Weights of a small GPT-style language model, trained from scratch on English Wikipedia.
Size: 14 layers, width 64, 2 heads of 32, MLP 256 tanh GELU, vocabulary 26994, 2.46M parameters.
Each number is 128 + 24 x the weight over its row's rms, rounded and kept within 0 to 255. Layers, rows and columns count from 0. Numbers have three digits each. The size before them is the row's rms in percent of the matrix's.

# up: layer 9 MLP up, 256x64, rms 0.193, rows 78-177, columns 0-63
# down: layer 9 MLP down (transposed), 256x64, rms 0.0911, rows 78-177, columns 0-63
up78 084:084129096135131157119124112129135113100114147152118159127122164118134176125134109132096124141090159168120175165161130134084139115129080150117097163128133148130103132120089116147087123127175101
down78 087:141119118133133165183139147109128109157165138146061118131086119108100145140116160108118077164107091125165151130137143110146129155106132161129107101124138096122117118166128108147100097117158119
up79 096:136126138097136116096123109128123071153118159086163139129135129162120121096121163126104113166106137116089168144116092138100108128164115130112137157121172100120133136183100119143135162150171113
down79 088:134155112094142124154141105169125115085124119120091114179093114136123090113099147150121133121116213119165144132108132153146153111133115121132111123138115102106148149152120096179136094134112122
up80 086:115127111131138124139135098142159100104138164123132077127153117125139135108099148101092096125171123138106161149170114140064136130136140062130098130137148114156091138141145154148144168105127145
down80 106:143152106133121103110092132115111170171132122104132166163116120147094117148126087100126150130119134184143087167152165121134119098112156124126117116156135078159085140131131136135109130136077143
up81 110:100127108117147136146083126106104135111101104172161172095168090112138157132189103136106112143141126143120103117151159146157122119106163118124096108118136139086114090147121117147172144125116139
down81 113:147157153142154112162147111165119119155081164111105100128160143100125176166122147155121132152118147112132112119091111143098109126096085163105146129159112067101148113123120120144095124137117141
up82 102:142118103101122124133124091125116102085110122140127133137128141161105108147144098144139127117082156160121160166099137187113129119111101109081147159131126141156132113163098157110105110156131192
down82 120:192114109131119105137127122154117135157132136117105102100120159106131136105129103147135133140132122172120100137125160150124091086138141146148147095195121038121126146128147129110122124148112127
up83 093:160142122148121134139164121125122107139154123171119155143101081119098119123150100150116120101127157102109118089155100086124124116165145137109121102124130165116159140201150120140096157087103110
down83 102:146109109116117121119174118096094128115142158130125111159123126114099157139119122093118099132161166144135142146155159149106144194122105144111125099145145057126096126109135087130141159115139165
up84 098:125103113147101144135131107111098179120121114125111133152167154124148139152104138161161147141120120097135173140150146131145136138094096158095141100141162139129134067142145066102099123121152095
down84 104:130130152143116126115120085175100062117123116123179157139123105154131123115114115163158147152061121158115140151131140120140114135129110119123126102162120110142148149155133113131170095146076109
up85 078:146121088129150133111124126175138127160158123112124120143153110104119110115133154115151153153090121113152115081090137099147168106168089174100116126154123109176125130162098137089131120094156124
down85 113:098129177112125138100168142139131160115177122123120150121115146096165098122178136103098125096139137100128140108139064110137097111086132092144146156109140129134164146133163153128145098122128116
up86 100:132110171134128083138152097107119139097091142141114129138128202139130136115124093134158146144115153069111158140139106140141120160141130142155097126146169102100130142141131135117115095098073133
down86 115:117151095112137146110134099127121137141112073158126180126144103150142126144140136154105151087135162098116159159139123122135098105088122149104125123126090118121121106131075185148150099164147150
up87 111:155093112112120134130140131137079157103098153123094112119114097126070168080133106139169127133174132129128125176143123143087108146130130126135139149179156133149129123116100109094133131160155116
down87 107:072112123124076093122126158147136169095158111131106109159152107123108155133126127103147171116175153128157107108091131126145153139138126124130114152111122085152155163134134100130100091153160120
up88 092:133127106106153088129129108122131128121132127119165152185152140125145130058139123127113109143104133121108108100116133141098166155154119120185078134145135113150152113105105075144160113138155151
down88 102:102146128102161157136107161183151147137132126104124098112131096099112150142115146120113091135094144171124182148123089108101114116129159109185123119097098088124096138144147146127121138149134150
up89 117:157082104123136086101131115159132171143116148141116094127133137111134109108096159162180174136090142133110100159142144144155134136130098139089155121151155096125138151093094135091142137131127098
down89 100:147142106068149151152147148103110156175154137149147146128087117153129110085177115105123173130133130129102067151124080109118126097123117142137115135137128146150119138142128116130099114089139155
up90 094:145114105052192137106189082117145145134134144121148145127125131138122133108190112092131120127139163094093140103152123143142141119129158110118133120118107120148142118118105108121139163105147118
down90 122:137151154212133139128061165168112119089094129115140149100166158111120115115108157149144108144105123146139128111154099149115131128121135138108112116157108136080099132121129115146127112151106120
up91 080:123137120167125104097102142149097130129130131147128158098158117112193120097071140137125134120131112129120144139104092098108097125192137149131127104158106145101127130128119142160171158145105086
down91 098:164159145151131123127142145134140137153106164135159156113105100138079089123113108102103157123081123136113120125157129133110139097069172123136142126101155162129110140103183129109096128127103163
up92 103:088122100081127107137112123128100161115133120126161136138186131178098132128137136128101112094166136102100144164098138104112135110120117160183152087129138097133161130169112135105119142155138122
down92 114:090121149099116122156129145156148151152119142097148111161079131094119105132170091139147107123165115109144118096132092097138114115163166074141131093135151157143125140144166099113119141153104138
up93 110:134113108139115141159053110107152114138126155122111170144155090121133175088117139113162108141131102133115085126147134122130118153129109110141143127151160151118138137167062102124131120145136171
down93 098:132094135146126097163158155125149116160151144115105107135108115095178116105099123142135130134152112144072068115126105127158117129123107149131130165143184153117136137166118130115152088100096136
up94 092:143102132132094120172160131123153115137108139138188137114130127101156113161109170112133091161099120169123156156117135124131108141087117151123099136108088149153126144115139124119173112092072124
down94 075:142132140114127131171134123122156163105095138105076146139140151143115140131133164147164103121103103108128106168142127145133125080131123120122166177149118107071116123108183118144143095094098120
up95 102:125149101134136121144100100138156107116159093170164115098139078136103117112129121125100096143183086107156116159114133162133117150139103151117141106149126176178108104111133129092146134138135153
down95 096:137103157115160111101126184107184128125097116114128136107117127135119152105093124107133104116093145150121154089113092138108141131109149142079157133145164125138182143137145139117120157160076133
up96 104:124112122120163095106076144157135141129174119142110144112113109112086152109180152143126151174133126121104118134087130181160122100104138110154132117090096125144105114123099130103176146127133135
down96 089:129160143135131166102187114094125162106164136135141150166144121138101129138115104112159126108140143152111084112151145086131123118088102130089125106121085116159140136159137080137084156129119126
up97 084:088156140110118108083162127097138137129149144155168151134124097130092086127136105149106146105120129134110096199160154139155094102134108134102150137090129159136120160156097153133125109115128142
down97 093:125116151140101111143098115145140060076113131150141135131149100143118141134113187132170111143101151136128095105101163149114115144130120163102096108141117136108124086163175145144122101142150123
up98 092:106130129120147114109103118124134097149117175137112118149097140156134114078118147146089117107132135139139144118157191124115121108116079176162132145141148128145120136152135137095169091089091167
down98 102:137107119080151125152101110132098095130147106101111081145110115117115143149113167086155114101123135123164122133175169119149155117141177136145101111132123110112144145125119173188137135098139112
up99 086:117132176142101079069143149116137114094106135094131127137118152141145162147109157085121108147119135149133169146100100135148138137103151119164096124133160109123186102143128139102134137083122137
down99 091:159119088124147096157155102101113125160133122155126144100083139146123087125100116160122127141154118164128100164071173138110096138149093133134127160139173118123131134118162131128099106112117165
up100 104:131157158110145148123101098145137135092111095103153106187164102153170157112128116114152132136097186101136128145128131120128097166109111140139144111113145136137101108095168124100162102129130093
down100 124:142125134176127153135099125195128124101130131135142151080130125121140167102119142131106102138139120117130142161125136136065082167122083129166166123133127119111111108116105170125136117100159100
up101 107:125088128169131139152102109157154148126121118162148103134127143114126153105130117102159115103139131124103076117106136126140122133110102115059170133066142183100131107157121128153138138152144151
down101 094:109121116106111152130151139117124090111172121115134123112090156158098091197134167122094145116133130121153134155133094142105132101147156124144107130137185131153078133115124146135128128081098145
up102 110:160085183105110119068117133109139118142092138169201130115118104157131153147114156137105152095167127140140152104134082123112120145113150143131156111126126130138139107096112101131120116141119146
down102 089:142140108111130136129137157143146158114137125097148161150136120080079111114151145067153109149093137156112087162160139167144119135127109125141124121080082134162138134114142095116104174136118128
up103 090:106133172131138116155154112126099107090157133135123172120086127142119130192104110114122097086146153110127112132170115123112118125104157130087138110103161127176144125136104143152153128099084143
down103 101:091114092168130101122131153111117127116127150095115104157167144166122125138139155132138158180136134115136119100092130118139162160152135157135112126146081100079105123083116100107119154131167152
up104 087:102131085148097142116118138126087099121093136144116106134154171155161107152148092130090145110128126128111135134129172096148117148147150142148125095144088119157143143139077134116198140103127136
down104 104:105083128161106140128115155150147092128109132102159105083142117091160143118135114134116152139103161126107112124141145120134160149133160193120135141128099052157102149139113119145142111105150137
up105 093:100104129144121156129146151105120142141153127104094081129120172162130108126132134138170131119132169075124112148095155109186110138082140151132113160129144110156129109138106117142108162109096086
down105 097:135119132129147148123157142126105133112147132132150130169129120116101091162118121112149105116148086123144090167158120117100122147106056150125147095131148160163172114126168088134103152086130113
up106 102:121120118172067124167103118087144166139116122176098108134141130164123119142126115140149146136112106144141117132113168123128106157114110159112111146158150134113164067141146077108135127152110153
down106 115:100095116157097144136106121152114088143164086112131105132157084167119146116089135131151103146126137137147125173151171149121154147136073102114125075152121124137153159117146102135111127126125154
up107 109:157151087100106133096083089093117098113155156122183141125134137139102151139165138143107116084104111126130130114132161125161103148125141136124127114115120197146154121144099130094110125166137120
down107 118:122140157138134147129141120111173073121142113087169142112136157092149125132109161121089097119118095133117131108155110132169110168118181155104076158124134168126130103127103121151111123149121114
up108 110:163126104128124146117127095111165115097084101165136117108165085129104153143158109158100124118146157109104180100106119165128160163112146150090118136107128159126114133134171102139144101144113125
down108 120:152185082070132094142122098116112146126126146126128163091142166140138159127137106113080141171160132097147091111130149131144133127133180166107137150104128117119114111113105159127119126106118136
up109 088:105104108145163137108110165151171147104105103119124133141150126116109173124088163136116119144121126141144112159099146158083117140131093088144182102125168151143149141134117083109135117135082136
down109 101:126123137145156107127114115151115073143180128085129165127121093133130126116139128168112086141096124116130147133101140143143081142157131173117090116114154169096099122189139145131117109132101131
up110 103:148122172153167104098124140150121124156113140133115143138169138148192130079137129101111149085128126093147139130089107136157116113151154118112114104096100117169104131114103152120169103145124102
down110 100:127150109122120166128138159140115156137138149128134143122093131084092129157133107118136117152133130136146098175141133128098152112093057162113152132099149118127111129112135150159068154120089172
up111 086:125137091146162108140118143144103130132133129123123120127094121147150122166131075104180120106112152167124120137083127147128117089139115142134114146111145140193083146146139135124130083141070157
down111 087:086095132122135152101156135109154122136182094111072123127144119124132135131165122149151099107122138124134081093135161140145154099140120164133154172173098094125150116161098126109137136115140100
up112 125:196106146107108126107120162134084163110112158103155126100156170159130148142128140155101129164093096146114154136154118086099103148153111143125146121151149126106135094144133109103110109107147109
down112 090:124146101112142141088126155128124154146114178133108145148095122096141159123157121113165159140151115154121159123077097069139126126146129135121079088129084133127152147119128114143118156124158085
up113 099:133145109122159115133134120094126140092130164110084167137153147110134065099116102143096096129136120098112162148094162140123145113144129122096144108096141149117140167146161126084173142154152128
down113 082:169126128094096139127123116150165105147103121081176144103143093158142164131080143116116138176115150171152118159132118091162129121098097134145134114139104123111157142152095116130113136091119123
up114 097:144135151112135091131104137089115124155087150171137157095128094140139127141151103156116107099131139095132120162145056126107136095092172112162138142107135136149153122161146114131115147122090153
down114 110:105153131158120153107147106084146140103145099100123098143140145150106180120148131115143151129120131170153112066141174138143097135150138115112139088122143148127140093133109096108155081134160103
up115 091:077124135143136128147091146122109155141159158156101165073145099109146128132148097095120208111120119111140150123122112107116105149096129155129104133113120140111132128112155173136111083127142142
down115 085:145138130106109135129135135157137162129104083104146101128143110121140115165129097120086124117148147120120087143210123143154155135120131174115131083150100117146147130145104072146099144152113133
up116 095:120118115133140095099122144177144136101176079133177136104130138153145131145100111138161081102132113073099141129142125120163111084137094136101142149127131129154146130161084118127137163127135144
down116 089:107121116116127097106171117136143124163133143140089169130123138167126122101129145089148150126144138160107122113149070100138155145061147122115145110172097147095147165146097104115140111127133147
up117 120:111131110073127171153121127121097147105128128126180098121174089114112132095121100158120144143174167107144127092125144111128137127131094152130139104137165100127134154160144138096140101096150161
down117 107:106119127118171146102156112120138139079098131149134124106151145090156108138113095163142106152194113109107144117150116091102124070143096159147142111149155125112116119142118169137133121139166130
up118 093:150150107153098106095180111122167127152121114141136091160133132154139122112142157132099129081124155156160134121139114115112157165129099149140132110159126141148095125168114118082118100102071113
down118 089:103115071144143131114150117142120133152139135103132170145076140142084172100143140126134147130106143177101116138123151124152117100135107120125131143146134122115057092147126123146104121180110158
up119 103:138157164143163131138144164135081092109144148104125127117164106139147093105150107174130106133140092102148154122080130161147150119128133116116112117170139086136139137096124133097124064131145128
down119 080:150161121140125116146137155098124126142126129120158191112127119088096093143126090098147131155121177093154130169094148105099145116087083134105143132157108135132118127133134129170146156094102123
up120 093:159137155162133077114113075167124099124129089126143115123142114115132113144122119132152158086102147122120180128146160126131099137097114132140117155150125160135085097116124160148162079102132159
down120 102:131074130137136146129126088131146129144091117094086109144165157126129075114158111128148123090178150129111144114092125119133141146132152142110163121131130154065112149140150133094150137149169111
up121 085:131155109107107099136085126144098099100113140135134125110149144086121126104133129169113138061167169101120122165146125128126164137103079138137159134154163150151139113136135103114158105117121175
down121 129:116138143141137132165158139079123166150156137116112165140095121161112105148108094151120122164114105129156163134138166115093131124146121105097151120112179112139133110125125114084109058132122105
up122 092:120153141135165151146118143135116135122098099101098139112150107133146134107130085155136118098119112144092124121105163166140104094114175119104057116151111170089121117144127153135148143179134122
down122 104:164109121130125090141148119132111084141104154127156161126174131130108097146116149098163103173121116164149122145094146133106120107108083157130132129104141100132134138117189075146102156128113122
up123 115:172141114171128128138089105107156154113092128153150101141168125105151134099112152140111148136158113137118131093100136133106151092168098167110125141137147110125167108159131078136124114075141122
down123 080:115150090077151153093116131083156137159144128103116124147129097098139131092153132140130142130139126108165101122166104106132121121174132122165130103153098183122114144157164139108113136115150084
up124 093:137180122170108175106141120120149141134130112112158161133086140128133197085123103158110112119122098163099136142098113125100098111112107109117126158146119174111155132110128106126137115151129090
down124 118:094105183161139122168123146146140122141088114179131131121120096138151132091134125148151149151131141108103129112099148157119127147138119147066101117105130087116079134162097128161133130103157139
up125 087:140130156111161079176133100114137100150169125158145118153139086124126128099160133135171145144096138151114108098150130134128126116116059146099126148140082098159106101132113137133119135138159153
down125 091:111111151112060172111139112133108120102131152106140128137170107157125120121133162144082101110167105098116169151141109136134083117122164150157129128121114169116097088142161139119159128146124120
up126 111:147125126117095126117128133125097114116097128145137140086156094098132122114108116174134112141168138089134117134126187173198148134132117151130121076126135150175124115128103110125169120134100113
down126 094:132134176135108159097162111074141130109149161151091176114159124137104143131102112170107139130113136116097136117155122140116098122134074102130166145123112128195125132134122095131100134126132108
up127 109:141097149116132122152139153149111131134175127058126135144114120126132134104158091143145140114139148102090118144114158140136106079136161165112111165147117116172114071148109107148139122100104097
down127 090:117157104132177129118163156119138122090174115119148146117127122125097114132128145115086103153079107131122114126141139150099135131134100160106172127118135158161081137105163121125074166159129103
up128 106:131138115093146111117121103082094125105138127131117142129148137149130164094163081143102137135118121121111069137115153200147135139131138128126137101115163161132110083145156139147120162087126160
down128 103:154158101096127101135121128163136143111116128146087095122103093153101145093124089134104139146144149123137093131156148129130133076108189124106151111147159165122152124146148188122112124118101143
up129 076:111152133135163122131173167161106115147165130109100124105075109139156087126143154142145152149080140157139108090116159138144087120083125134098128118102133151163131099101140153105144114132139109
down129 091:145097121117147128154120150147096146148141159120076112142155133136117139110179089111133107152132154075168093144106166110141114122114135168128114103120138106094149157114150104099166101100128150
up130 088:174141140132153104084084128131154131146115130141148140135149109128137147119096159145175089097167140101130116136111150122126112101131140107098112115115145136113085143134088169144199142108117101
down130 107:099127075171124137133127146139104108104142133104095152122089120134134134148182117138103183147131146174104133122123104120123120118111106110145116131155162158120170080118159095107130115168112147
up131 091:145125147129114132132142138130131081120122173101118120119096149076133126148147157110144116130147112105144113122119153096097153154126058146136116140146159104168132122181135076136165168108118122
down131 099:125118095176103138118147133116158170148114128143134122131134088155115109164128155155143166050126094123123172141118092100095093155124170124128137117120110112139110130160129102149136148121130098
up132 109:107109117155119136133152151194135121134115149182082113079145133102145133135129106155109126147114087129125135145121124102132139154100103155117146111150152122101147097100086110114183116170128137
down132 098:144114104121148085089133134138101109100110106110140109089126122119117134135109169139132093106143118136110119119125118172127181081138154151152108121126118181153181148107172160108126140165143126
up133 101:151118139107150156121177112151131110145130126133108072170163147158165126092139093102137070118115126130159140153098148106155120141125141130114109135166114140081102131128075144138131127105143104
down133 096:189120123106098137141119157086151144164170137112122173152102110124085142142118128085127110131119103138105103158136141121115158124121089126096149123114146115168088144139155099132124160094117161
up134 088:078127127140132115089118152165126131134118137129166094154123133108127165109133116109119110174167130143129114121166071125166155126092089150125114130162153138141109120131071107108141123158138090
down134 081:110121112118128161112091119120164091122110111155112105136094146107101118163138150089150139098186123136151086154133102138163157144141151138151131179136118126121103082155120164118145125104138091
up135 105:134093141126158093102161098121112138087130131132090106114117152152134172119139104170159152088114126136107177150151093113121123122105149138148099118124110108057148147132122159118139154134113153
down135 100:115095129115133126102111163110118151141127134143126088108129098126131115135134161169100121079134153110177166104099149125127127133151155181150128098152134140128122162117090147126152067115146085
up136 084:095143129166145163160133140116117081160131139106145111121133067104160141109102082137129141143097115141121132160111086146101111138107120146096110126119132143135124115117098195146108144129153170
down136 094:162131140084170131168102090132104124148121163116106121108178109102105128149091106143154124161118125119128128086119122140104177103124137161115125133127104131115118141149135095164082133179145144
up137 100:145112118122151132100120116137144100099057156125161175110162125103098106112117112119141143123152136104128169142134121153092121156126132150159084150154174137117134124164151127106108104107128080
down137 114:121133128083103090124126083135137101179136099113110156097103108134135149129120116098172099146112118121109101106151185167149114142123165139163136128138139136138097130173127161154119157096112131
up138 114:153113119102114096090105117095118154116143155176177125101133156199132105159134129137098143119101146128122130118178139086131112150107129139167123136143095123119126099120091153112119123140158105
down138 074:152120125129091152136168123137134120149108152096138150111129119090148126080136082139131102163135142160117135146123060135134097130080160139121131085157122119155141149140146089142111180136140117
up139 085:134101160098124156125128136127134111142121126140128091158209121069133154098112147111106129173144150124109108137124140135133120129124144122134096112155120114132163122133075141066097155132161126
down139 099:123122096166102143133105135066128120101153118117107131168106160106140153153148140111108096104168121118160127161134120149103124105132137091152100184138104173115132078126129168118136130141131113
up140 099:097092146143141156150135139160123143118138096128147145094148116133105100113120131092145091151148127126103173137181079119149150121113102136144135159144169136132065114145112102085134115130156102
down140 100:111123132172157099146145110129126139110130080150075141117110114148116129103089138128117113165160151143140156130165069134176157102122154116148115133147170109089120137095120103145157134104129130
up141 097:109109110116149099113137105151112080076126142100117105123172163169163145155134146125128124137092127130191154126155127144116151161118109113108130171122104143151099126152126157099092121099133113
down141 103:134139071136154148163124141101110149151119111122137131111099101090104101084150135108139136123137132121130108157099180175122154130132122128103133098093157162156149144125175099123085154104136144
up142 096:157129087091134120098132119093136092113123143133137119075159134135122118120137110169109149082128152136161133134201142127101178142089133080129128138128127141158164137135150099114131126108136110
down142 096:161153048147132129157124116121117076120113119060142135151072130146098146140128098161145145143112131126144109135173141126126159122147141161132113134102100148114125142127146149129103134135101153
up143 103:140122083146169141151123169131099115109153114142151172116137114133165148126132115111116089091109116082146132118153117140119094145092140097151121140084156135118152136111144108131179168155095111
down143 113:157140149162122145130106155148135071127120145105166142110077097140128151136137195148132125163124108107121143102113097137117097141119080153125127141121128131123120121116134198134096132117127085
up144 102:101156093136155118114140117135112117152166106092139160151121098191141129136167131126103113075091150101123190128124126098120136100108142092131119157139137152168155106113103126115148126121114128
down144 122:117132105138110158124099107136128151095129119109149132156122151174105195132147130140101124149149093103111118092117102103151147152139189142125125114132098084136147089164124129146127093147143088
up145 110:163092159116166097107135135110124143142085099140123151137143169147156147079154116132173135095100102174117145140121130140120127086121139127114116149116152108070122129100123165117147114131092150
down145 109:086100071139114137131135118140130124099153150129162124081151099092108171133130127167143119141151136118130110126119127132136110131131136175124140114099107124192141119149092153116121130115190087
up146 087:137104137138164053127093150108114140117121117093157108133128104150164125086167163130133143119125134086118105132150144143183126131122128125104127145132163114154086146108164119124150111150087116
down146 077:162119124106091122111106096116144117104134139146142109123087115132135150121151122141125099152176085135146131132167093116143177095171152148134105116128137166153148123124148145081083082149118147
up147 092:147133157137132098112131134143145130130121166138152144076072094118124112115173100143110125121151096112149124149133150141111143133125092133108131107149091166149187175118119130090153104098139095
down147 070:163157136107108080160133134174141126155119124128166109125084150106088146129095147093134129135113131145105124079122154089149153115142129159115147138125104090125106126108159168163107111136158100
up148 101:119103110105154157095141134154110117077156114086166104099132185073102124108111149145084122129129143156110144163116158112102145127124132102160128122151174154124141150106136152125151122112131132
down148 114:125147147161130118180144135136089099158176111114117149118166095160111097148085115110123148119120116148122103145090142154107151146103162129142101108114084158124114121109114150161143115151080140
up149 108:124097082063170082110099134119134143123158137137137117137159139144111108114145111132127103160104132132151145151148172128103096146142153114166143106107140162146063097149107126128130127121139152
down149 119:131142146128139168159114185151138125166093157147100142123125162083156132096124137148091124133148097097146149129102111128084131113103097119141154163145124135154126130092081111150094103128101139
up150 094:103106119115154135144142122159131144134169108094130125111142150154161115139175116140126080118127135109133143083125136059141105128091130169103137148098175116161163093146121154135138132137089120
down150 075:155170125151077128108141111132093131166153153150133165118149091135100145119069125121099146155123110160139104145140116141155120116105115119107141107113115112163108132070170140138110100134143165
up151 109:140162109114130128159163163102127099107111093107128142102108148092159121109142129137150117145123143176106106160122138135140153160131152173116081082133153106103110107144111148082166138122092117
down151 094:159124120123156151161104133115167130151110167105117120139130085094125109083146135104110107143116124127133148129161156094109142141144167127119162114125090130175167099134124067098101124145162124
up152 105:123135132165162134140162125134099090157109125154128143094142168130124128119128124127048092138124141109071111119143158117113117157110131161116153119125161096170155126132095123126157162126127095
down152 113:130114108143122092148115171111116126103114151095121130166141086110148105118130162172181118105126137099143142162106129164126160158151138163151115104101103072118121103131101130112153167111126132
up153 141:164105134114158135130134170163138134108106144151119121104148124120096149140158135133167107118089164142137150161110104134129075142123116142145078148176106111083090103146101151115105129099145108
down153 151:121104147109122123154120146139114121136100154130100104130131109091136136190133136128144122164119163106167087118134138126135148145130128163135109120161154075124090152146102106172077121085157105
up154 086:131115147118137091155125147136133153123165103134164129127139101107118142132161105102136077118128133140134142143127112177118097146142111212096108099126130091171116154135104072132136119137130146
down154 094:141163170163121133165123114122145139134146101133147138093068101143126120144136153109104126108167130107178133122143094170107121101145131116113130135131104161099137133145158117146108094085074147
up155 105:114118130115138093141097155125097141153145162092144163113147172153162106117123083118105156140086112128160117099149117111109105143132116130132103139150103140105163138146118162129154062087131153
down155 092:137150141069120079130161171136115153126141109141180134122148112111120116138152092081131105126112135136088103169138126115123148115128121166156147139130118078107152135140137146103079168141139112
up156 089:146125142122137121110167123121151130117152154148116090141169088174073116142112133085145130131109100106126130122158131196138129121140112123144146128142177125146102123120099128055113117124143120
down156 096:149172125125123139070173114138133153140106108128131143109083149127117096123120113150122103170182151113121153118125087139132132170117122110170132141129141116101182142119094118103118130113077131
up157 104:152133160146108106122135107133100106095128104137107116143139135198115153102159154165126107133112126116155124133129127185173115141173109149128126063132140135159120129123107094100128114089118108
down157 091:100153172131133130120102131128140098127118104132133130138133098114080118131144164096117111152105130144114128149134142115084138139106131093129149105100175142145103113167123216136100150130104168
up158 082:126131107145085120153119149143127148116132119134126089160163106132176117112117100165149149130151152132115171079123134129158112146159112169117133102105089137086075112097091124129166138149127131
down158 091:139154095122103116128088131150134099147083075103136118105119111089102146113138169143144107165140127105157140113116132138160172123170144122164123157147107072120124139119155167119108138142122157
up159 099:129108111098110081163144107153089146145101120169096106149143133144134153098124128157157154119156144108094160068164159128095150147141109138080106135104151148152112119129144124139153123107134144
down159 106:157140160125075154105105092171103153116110102113131146176117121104098155127137128158100112117104133121139130115148130140159146129125182118155146128122090128089134058125135137141162126108144151
up160 096:140158126131119122087106123117107163085141153199142127123101120161133126114135139125141166133169148113125082118098113132124103136153142141114136104113089156105107121116086166126166120087169124
down160 086:168142087149150129129123114153141122128152099102117165115161123110068171165086119110136066163140118148108115151149149123118121140092113115124091115169127140139159113135154094106131142127122124
up161 111:114175166144156152159139069145099103142114145137129141119167165173140129122174142102097128108113116113155138090124134078095113130136137120089135139135124153118136114149095103136115099100109153
down161 084:115123138156109161160144148102127073136152141134166148121158111097168113132130146100108110169124137126115079123147091114136153156126124133134144140125102150174097084122103079130126108096163136
up162 094:110087099177124111123111161113083120114153130127145125116104150153173108108181122122132108170091132165162116133113120125083155124142110133149160125158115128154126120156157091112140114091103141
down162 080:112102102099112121125082108134137087150133141140150108117140119094135149090124107130163158118104145136103101129118120161144120101109113121117120161112142126152108147160186215153108143133134146
up163 102:111087149147121116126078114097147104125134119105143140158154117158178107136111120111122103146095135132154116155101139172121121154126094152173108150128127126127184127105143169077148141125094114
down163 083:156113135110076072150148102132149123126116106151088129161108154125080131102160130147101115128158161124126123133095139143173132141139155107139126144106159097100094150114105156170116122119127171
up164 086:188139151127150101156154150192124149107117125123122139115099098147136146101108161118132166116099123100111138113139125154151131109105115091146084114155098138106138141179109126113172122093111124
down164 081:113161116096134108120118109119149149148176118112101143130133115136113080164150097116162161150142152204124097129114128143123132129124098098133089137129102117075134125157110096125129133162130163
up165 103:178174159108118099131104134111137155125124146129123145138113134140158108084119134115097177094119140114122119148134127120121131133168133112106099130131128144099145160150067144112148141142077061
down165 089:131144111141147176096141166128099123139143118157158138127142155108072104157159108120127072173113129153134132102099138094147134139077124131123120109128126128132065100126170121143115141128138157
up166 086:160146128094161090088092095180117159109139148148140110104173117108149136110154163147116104128110139123122095115114129095136127096118137146118122164129101106128147134171116162148126165136110079
down166 098:140155105155099116155137099105157138150099122133117138116122098120081093139126146118119134124163116148143127070116167165134176149133119099078113115141131172156156146124108089138134096138167117
up167 124:122088118107148136112083119116094154125107182108096143141160149116119161113123112140105139197101162153116146145151103125140112121137128141075169113123124136130152122157103145083144144106133109
down167 107:155127145168114075154084107072114119129105152093128130134107160114060168144111133118132126111101125163146154171134136099144122135109130170110120133137162153128142141115136134150115115153100119
up168 106:159145153123136134127100068084165081116090087136172147119140129135123105129131143135083177146104148123126116123146124139154101161139108171099123148126137144123108124170101129170132122120107136
down168 110:073125148129151127148152129148115129124125149186112108150127114133150133118105137158137096093138110115102156124037114139103142140151143134116138154119133066107109154135123175133117147119114138
up169 122:139148123141147165113096119132142092108132114072141170090166094139130167091156136131151136097119090152088149169149092118165104144097136124151139093151106143125119144114104132102124138144136141
down169 101:159143169128118110107125134096158096167140113110122123120107122083107100099166169126175107120118122127118135178140117158167132146148154110144092178109123086104136106147111090120113145130130127
up170 092:143139119126084117148136130064117130154063145126140100108157148175158137131072140139141153117144156113111132132122107141123128092103096142135112152187132132145099136123111141174124126110105127
down170 073:166133140116125149140162146146117114142132084128121138139095125092123111128095151139161142129152144145114115114130091123136117137104061123117090119145121121171117136167176116185090138155106086
up171 082:120090056113145097129134096147153134109120169130112101096154124122121092141139164122147129111138144143128125167147175125144140129087138089114126109104142102132110137159131177097170157127144121
down171 105:164159160153089130136127109122103115177111153106122160131144116133100116105150103117105108153152130071139096096148129097141143140175135143113137112131130077121169147115142090162099126118119158
up172 088:131081181102137113090122160131137139158086135126134110133125141163134117110130180132140154132097139118123177160117073074167118118088135126128148148132139109132128090120110127154122145142097124
down172 081:110154099132157155153132144147107120086169122097164160154133114133068141134122110114113136127147120175150100140112118140082160139122141137115135152127070135091118112131166128120112082118134165
up173 102:140126158129167120148172143120139156128090103122106155151143117120127141125125134128085123098074151127157143133084116141089134167113096182134137119085139099106099136149095146154159164137136116
down173 110:132120137152134124173060139161093149116153111152150104141095100133147173136104149113167136149169109152123153102118116136116117092108109111112151122131130126135096098142137176077140117106118142
up174 096:167083089128138163128151142091124101157136131098150120162138129100098156106118126132145164150087113084101117115118117127115114162171130154128127144131146165131140087126133077093147149137160139
down174 112:142086123119136118106179107162121121102153113128169091140145168086131121136119113175135125091110129085107129136100142122143118167171168147111116146128147139129101115068136142142153105143110143
up175 106:140122090111127113099154127110140113080135112100130145134123102148125161124134118121119119140110155149159163156153121176132123095135136149121162100134150188169083104084108174108154117106107125
down175 105:166144134105146126108112105141127078158118132135103090129085125114114158125154129133117098155105112141112163100151135140141129104072083118157187133108146172136147140123164156136124164130111108
up176 109:112121093123148139137119148122123114106149149150154151103123141111121122140138089100178137084150150132135119150120164089094136122123102126080172130164129108102081165139105139144168167106139095
down176 094:138126123128123128131150111154093093100116074128115116161115123126090176109137156118087106171115109146164145121126143163155165159134138145137128111127115055149167091133143121131126105144120149
up177 107:119080184171167129138167101132088123179153085168112118147134140184122132093152128106129121115094155116133165108097101123152112149098119141111142132143128124123123116113136102145114121111119122
down177 111:116122118082125128114144166151148096132097122130152167126139106100187074138111114119123118180143127113104105147117173126094153151117132157094142152112114144149115100089135103140158168129128120